Each number is 128 + 24 x the weight over its row's rms, rounded and kept within 0 to 255. Layers, rows and columns count from 0. Numbers have three digits each. The size before them is the row's rms in percent of the matrix's.

# layer 7 attention output (transposed), 256x256, rms 0.0505, rows 63, columns 0-255
133:159140157116151134115144094150130148123104135139122132133148122105135073087160134114106171120156123151101146149144110130095125117140114131141083119131132145115119129142117099123088143126129105085123105180089164125132108110142152148116106132104105087170156116136141080127110151087091170154134172107133113139133126102112171110136127144144095130144101128121110143160126118108099118146100092114104145120061105111169143130115154168153108131116139084134121142092131120122137131095148171142161091114184145106138112126098107082122154077113135133162153137138147118130136125144141116150152128141095136152115126154136107082160146182183112091120147151134090092145130141121124107137191129112178146103138168131139106135137175095176124100127143098160101125134112099109084144106139169
# layer 7 attention query, 256x256, rms 0.0258, rows 64-76, columns 0-255
059:095125110105120100123139105145130132118136131101144124150094137141116108138140131130116138149104124114138178104101147159083152163122087154159126152130139127143101187155097138108168140138162113110119144142106131127090101150112089174147155142103138123113095173152124131115136156085124161155134134072132083126093073134115122152114096109137125099144158072149117104134124132143140134102124119122164129101118157130121132124110091148068100123130107153142103139137115129125150141159093120135142087093132106126061095146131118130090116134108137097158135098126179128137107122075111148161121111123157139143143164126171180111177132125146159069086154110167124146109133143100150117129084106114132136099175114121107137113105132133121133148062126091137146135096104119122135112103131083
077:104154131145100122113144124133149147157138092124102122110158131104149128128120133104119137111128132119111094089149105110112084114110143106131089112121130102102112061119150158109144118110127169163192090125138164130130112087104151078121109072179106170127123131097127154138148109119126077129123126138137088111136152125110136143132205114125114162100151163094137137125147144083164106160119163150099109162150135142159141154152164131145138119133111122112128099118133140151088140086137097101124128122116131119168198101136130137132171094179107146136156105105141094093144131160148130087146103130097106089113128157102140155097129128142106154200122129123147085120128128139158141139139131132135140130107149104164109155156163102116093131150104094133103097158107126129122146139116123
090:134097135119121132153127091176144115134111083124139081115150116086141179174130146117109147152116155114128145095115133108069156110162158118133115114140104074114157107139136157130119133132140124154173123170145161133145156105122105123089109149113057157101133132138120123112136123131117143142151109119125107125129133133165123129144152106153115192182144082157125142130159114115155138167128188134105151146133131134144146130172190131144163136152108116116120141168132113103133120125143149129147126149107141145180155092135117146157126127183134144148126121131111102144120155139130125094144143144112098107133093145074128104102091092085142170184167112141148149159136131142118118133171107137131109081104135123125114134120098131104133131147089140170144131140074106130108094118176140
106:159120112147133124119091173078093144131164128113155149136158144164104104085094117139123112077135121135103147138148125122159072108097093121106096156142135170063111104128124108152094119136112159096074115122137112132096153149123135143157132112136148092128142119135131138133098117131107125109096124165136127129135156132095100162145127176083122120097120129093133121116138157129121112077115052128128099098128148136107090145091105158125099131122164139123118111139126113117128143144142098141082143151146135114102132144132148118108157127096128137110143149107108175146125096124110126140144132117128173072120101105182129182169145115138123126106089165122107115122129134125149134126100143110130146124109073133103170149146172108173098109098149114127154109122185110139153147145078140
170:093127146137103118128172111154159144157121110129066117108150135105136154163136167086121156114159116122125112120110102126089108118128157140125127135142101090143141116141140152142125131118130148147207118103133154158129132110106141093089116111167086176125135134107139141130129134145110105126146131118150119111132140128136132103144179110139136143117165134105151143107133156105179122159129177139093128135156159112139135129138153130120125116137079135130134118123128171148120136115133134114123119092135145094175151094139139174143151129191099146120126084137161063099147155144163123089163083180081130098096128168083129131060117117124122138172120131132153110120134136146117141106167101141161140102129173105128071148134124138111125142151092150160115109172081115122115122137150116
100:087146117124119120104149091146118138124148130155133133136106119129110129150138136075109158157156149123140096137107137140120166150159133147139156125140156155197121148127113155107146142124120119140131141166170114160173129137172064148103121162152184127097120115091129116123150180104141156155157148119124161140130101107180136109108066082166158109152130123131115145143112119132102136144133118138137149131156140104137101107115146121097063130133132165138130135123113150103160120131103112088112087141131141143091108116126136137156130142125166121189112113126121066134167105090121116161135146111139100185094139147130156053134107111124167105124182087154130133108106140102127132103098124103121132121137151133120101105090173126123162139083119124119143152132106117125132108137150120
093:115163126132159116118161131096123156092122147154173128107125098131106101154135156114142176150129132138120106153118091145133155135138167136168144113142153118200116128117139112147122144165125131140143168105144123157125112100164101145094151136146178135146138123111140118145132191116147152129133091110105147131124146121158139109114060085129160096138094133134109135126119121137120148142113085110126147115167150141120126101134106117106084099129154070131147121120095113090153103173138161106138121113165126132106125144129151140177160077124137137155107135128140046132105127079084158143105163109134133193115148160140141060127084161147140122121166085134120136170100151118121128143096110104131133147147166118128097115122132132163138129112155124133134134123124166120118111116137095
089:095157115122127104130091139168115093092149093184102103123081114129147139105118120099139101184123153148113156124100180144162143149124107130131129131112179204128173109105135144123126136140157089112112141132114100131113107149124130085114141125122165130138095174149121090150083114149125156139137132108128134104114173122087143158139149109130121144150123102138131101162132130139108110119142127119146134124147125092131175147113125104138155137117153139126130110153152108136154161122124144145162119149154184091104093129118145100099123102117112166124127121132134184079147112122081129145159142093138101164136126140100124168124124127181142087148169129171137070070164157162121120139095121141091152088082110128142092141115113133125116143110129082114131123116117152121118159121113135
085:175137153120101116115089134106176152141124124125134127116135095139098118141102170109108126104123114127160117133119118072118111123139160146157137120119112115099141090079142122079104136084142201175166147097122112132106135111120134103123133107137089152108119118130137142128164131086141121132105125176078142128133163133149119141180113156130131125131144164145163145130177087114120142108107155163152128171137143127111146107099125147143152126151116097119146112145140150114127149125166136121160164107155184139140144122110141136131099118153143149133143094080114105145117132136135151138075104117132133108121124184118114107081114149097073176118135110141097115165117123150146093138178131136137134173075156119120114151147177152134141128177140153119113081185103115133123132115148124
076:130092096137116168149113123120132162113123081192097066142123161112131141135116176124116151119146134109110125138138080151127070156171168123143110148134103118123132116153178111112135125094123133199167131174156132123111107117122128139123109135114114144130130163115132133118143120151102086076175114119116085161106130129128136166162114094167132128108134150093163108084134141104150134139150165155117103154114150139127110100148121141119161109118154110150136123130112143154156104095105165102179085085117150149108141156158116144166137109129136113160086114107140154117122167112144126107107104150116147110120105141108149107108116142138105105146079117148151128152138148110145144130205090115162160084132149119144134155111142141127154097126111132151134113153111089106087124122155133
086:110110164173118130141117155098162117180144111121100114136134124098147166115135095121137105110162132113132116100131138103102082128173176146118111148129084093102119106131103140143135108136129143113133102088115138126116151108110140105113139122121102123127134126108125163113084090157090108141137125141152100071139150131117098140166169140142103147145139114135133152096156163090157136124150152153076148147121137110140181134153165141112132108121104131136133113148096188144137142090120121113120131108135106090179142106157137124120123174183117136098172121118157099136140177153146076119118097150121147072143154100114136150060115117142139179148095154146147116122140087180154135118149111131121126119108126105159161142134098153076115149144125112141115106148092110160125136162150127
088:139119142103136136112113107119101143096122123133145142117116081135095085128141061132152130154147106129147134156149130124186164115104116127140150126155165160165122183118140135138143152119115095128079164136128110127140099140161113176142162142122194106110125118130134129149134136104174112121137131104152160126129101125130152090118063099148166122126076133157098118137081115138122127132134128118147135111090146149106106117134080095138104139098142094122134135098145126130113092155109122131118126110122102170093103134123081112124095135076162123127073121109117127130107087116119173116110160091129110188138121121146146122176140179124146087111162119112153134128128127079112122170107136111096128151167113156126163078131108109154138135102183133119135155118156131125121114095105120
074:087071119130138138098155119117072130144163123151117091141146149079115132119118160134117132156108147099107102140116119159128136086154130130124154116107110137187126121156174141140125121124148116145138179160117137125188129126144066162135117117110148145104132151111132090079083134159149134124149189126178141156111078114133091147111138081130162125166155109102129151124121107130132117154134139126120136152132102091144110131140138119069149094148120156127106143124116156129116123139155142114102122132112144110125090152109158137155160149126110120146084109147169141139137105147136138158156140181138076105161120134115152113142113167083161135163148170114131121173114150122148184110128149113093137116108153146128144060104106133148132143169114144147131176123129127128108124141109135
# layer 7 attention key, 256x256, rms 0.0274, rows 64-75, columns 0-255
049:114167119098131156148117135138168146161181150134118098092096077128142144095109161104104156118145113126152106145134071115086097086109138125133141113126117109094140105097133166152126138105106139163180094106118105128118163087113164080060119108096099153151133165151129130106084118153114122154095114162135160134145145133144100148158172147130102141160173127122135114118142141116129139137146111141113155136140142103124162184157138162145127153117118143138113154117106168122131111166106154142106147136123128120147153130183119139153131143108126138098137138083119094121146131127133126110141115148127124092152144130112119162081111103110083163128131155151165096124134079133109166133142108116134151170083141140139121131147102106152114149183110147147102091169152143142155121157138164
060:113144102129117110089135114160110126112127134159150137150125161140104136147158132131175092069137104147123121122098084160108099165136107120115085156137174174125105144105123124132122135103122152115131192140115134110124111120112105138152150115133125084106138137128107084115130126134083119147073091158135138130126107126123092152126118109117161115150089092126143122118130119135087120090105134107108139087091117139170113132169083139121093142135128130085117090146100136118133144108107153118103152108141110091144137111139161129130135078126108144134060177154121167157136106159154158159149083116130125103101094174162156151132140184143124128139126104165139144145135157131135112185120129129098144146132076139125172139125126155148138174117150179123114119096139112122126110153128182
081:151121125110163163113156112105133110133097067126115177139100131080133159164174126143142149129128100137156125129105131152117140089091145160133151094128109115151129166146160116134097166106130121147156133129149109173126134123159114132126149123141148132122119131158137146114147119116157182111159094157113135110121113140149157091088131127157126129143140111191125173132140144190160126185119169169137129137134118158103146108125167120156128138127062134135133187133158138100112093185150098145146105127093143126111114141139107160136136175161131132146141154146092117093100132146112123124129144101151131172190166106129161114141103139125116117098160121137127118139113128097047118129138160148139133121183145129129131089137106126104158120153096122117148127128132127132116092120108096
072:141117158128088051153104138128091140135158171126134125137125144190135128123095065131130142158103121094114135110136128102136090177121120102149122148070156115088121104128118138177132068129155144104104121087130160118124128096092145086179129077130134120138126126147117131143165137133121098114134186103125093145107144110135137157138141104104133127100166135104133093144117121093137136066136131080142143110145138111153118151135095168129062139093145082106136092104107125164119171096119089158111118140148114153170140117127124117089107108118106143104098100104069151144113127095100129107109103155145134089092122147152142130146139088148116147111090142116143123116114139120166135129132106116156111118127122140137117157152135134141130117111148122127135127109138140133157140083143137
094:124135127127106134126119126171094156118169135138094139124139153158125160136115157098103149109144118124097113167102067129126092125137133108138088132076103117105113129135155083180093117090128133175154118105128125149140143100110115124130100129141056118124120135095151128097108115167068140099129165188172130130128139115135124097171165157113093155109127123134142150076161142115124126165128129139132128122143132142148134116153125147123109139183105138103110141141163165118127149091104130100095162120112126124193135109153145169134154156127095154122105156135172132085132181139162129131127095146130130067112104160106154182152134114136140147131125117140127098157131122121109107120205116127132138151099123101146131132153162141131128150148115150137108097126112140099125141096145137
121:136136157154099066164122140154093127133135129132100076114117121129147144156099120081094126136141180172159159124102140089111099159130138097131103114085148151114129115141126121154164095135158136141137128147116152117113144124081125122103107123163122140140145088147149151128136103125096095121127178079153106148111155108117166135143170099138127164142144121143170114135148098082162127146112145130173125103125134125155112138146098155096102111123128101129103122138151134136149149079103124107133128102126097116191146132110101148087088126179107165145149118074108154144109111091099110093109087158081128084101116167127118164104139107131148123135139153109123149117133123114124139100161104119140159109138115133102100141171149149154148119122175152119124129158108093131119139095146080
113:149125190142130118134105132157102128104138106131103103118145097118148163124100143096138116155146161167131135142101151120113127145108114103142113134093167175085148170077133137149135107136153129141136144130123164131103127114070094092124099116117134115138091113117122141170124135136073128120138168080137126137106132109116127098140166118115116162117108140147173119098122097093144098156122119081125137123103074112151138130142104144097128126158094135082111107161110172118161168085145154120131115155141116088151142157124114171110091154171109171136134119076127177134149157074100077106144111159113135137086120135085130139090174098139121105108120134119147144096136130134158130124168111126177133098122148109122114149125123123148165107137170120130149122156112109118126142108145095
095:143126142149133130129156133126125118129109078143073103137095108076130142142125158131144093167184147137155180142108178138079133130126121144114121077171116145138141142115126123131132169136136137108148161104132105128094121137139088135084139147125102164116110136157122116156061152124128174179141106074135142094149132125140136150110138105146119094150165109146139154136131113149129145179118112165147119145132149133108167123126141104104113120116108154128169167118124135093168135107152115124158115153099153108120136131124135115167117165186160159160169110119137076113146101120123124135126153122129112196112138126091138078123087148132086081101137118108171134111130122158131131156118129136132087114132162106108167095095108140127149104112138106124145127155136137122124105112133071
090:100114143081126123159125121117075133114128101141133163124114119167133092153100100133098158079120132121132110125118095127145130161110158145176132102099148122148130129076123120087152134171129120121114142169172153107138147141101135143106122134140144172147163122101139145167124122083111138138181103158113124092134150087110138104119139107122092135157098133147165141131142117111155148157098156078152134164114112117118083122162124157153153099159116100120092128172116104126119116150117126083139100109138126146180147133100110144116074146135091125139149141077120111101143134131089089124133120130142121090117154189101077127130126115111178150142131128126138165138137089086133121117183135147186131114150125129126078120146130105098118144143134129113121089133104131131091111124119073
072:136137111068112138161143090106115167143161103125120162148089124144073085143110151129134163089130132131136140141137126114121102109121172158169121127172135131153080134115161125181118109161113129127128116154155116119120142115141100127106157135164102143134143139103159159125070156118127141154154119153117143096128166125133130074115138103152098113195166108142100158120122114126122156095120186118141152132101124100125149127122102115110108079148117132127130127141156109128116114122114132122147131083143101120139141111148139128155147112142120106173167144127168135146136150164140153129138142103138108105132107188110155149131134143097161138126103146124130108133125113118106161149156095222132118123148126097109140124153124131152107153132104114134161093124055129146100138080143072
062:109123143140141120119130101079127151147076123080123157146142169192143169117121115116124138072145102115113141110163072171091094111118134132136129141123121088134126134121077166130089117131084107129137152101137150136095120162133151156128148111112102096123148135124149086117142130130106072114160166145174106152095141112133116139104151162112132104113064134142167136098140159154105145124121115132111150121129115144133094133146134110139099104139098111153098140121137176097128134156125128114088116142109081140136139118149134130123132118117118093087142114146149112135078131114119095151135108108146081185096156166116185166151128120100118128112099117108113090129132126101143086129168137116172127129105118120152193142150113132121094123125125119083106095098144117111150096123110113
076:123133164129114136143094144128154142127136107139140072088070079077129138123133138079132085168136171155161136116121198086154181123137133128102185108167165145131158124110123172137138125112161143145123157156117118141116136113112141105112140174106111134113095131168117125135090160156120128178128135091133133169104150116128127144148110140167149137163172125152124141144125139135132110115134169162115151146134128128179182114106130125117103147112150130111131137114124156143150118123105149107138127121166115114125116125107105129141110092156171174143097098137136110157137093088122124138142180134090122161138117114120127120108126116119143081134172099157165128108144166134118129100108097142119150131135135151124076115117110141103170120120135151131160165129101093169113127097163084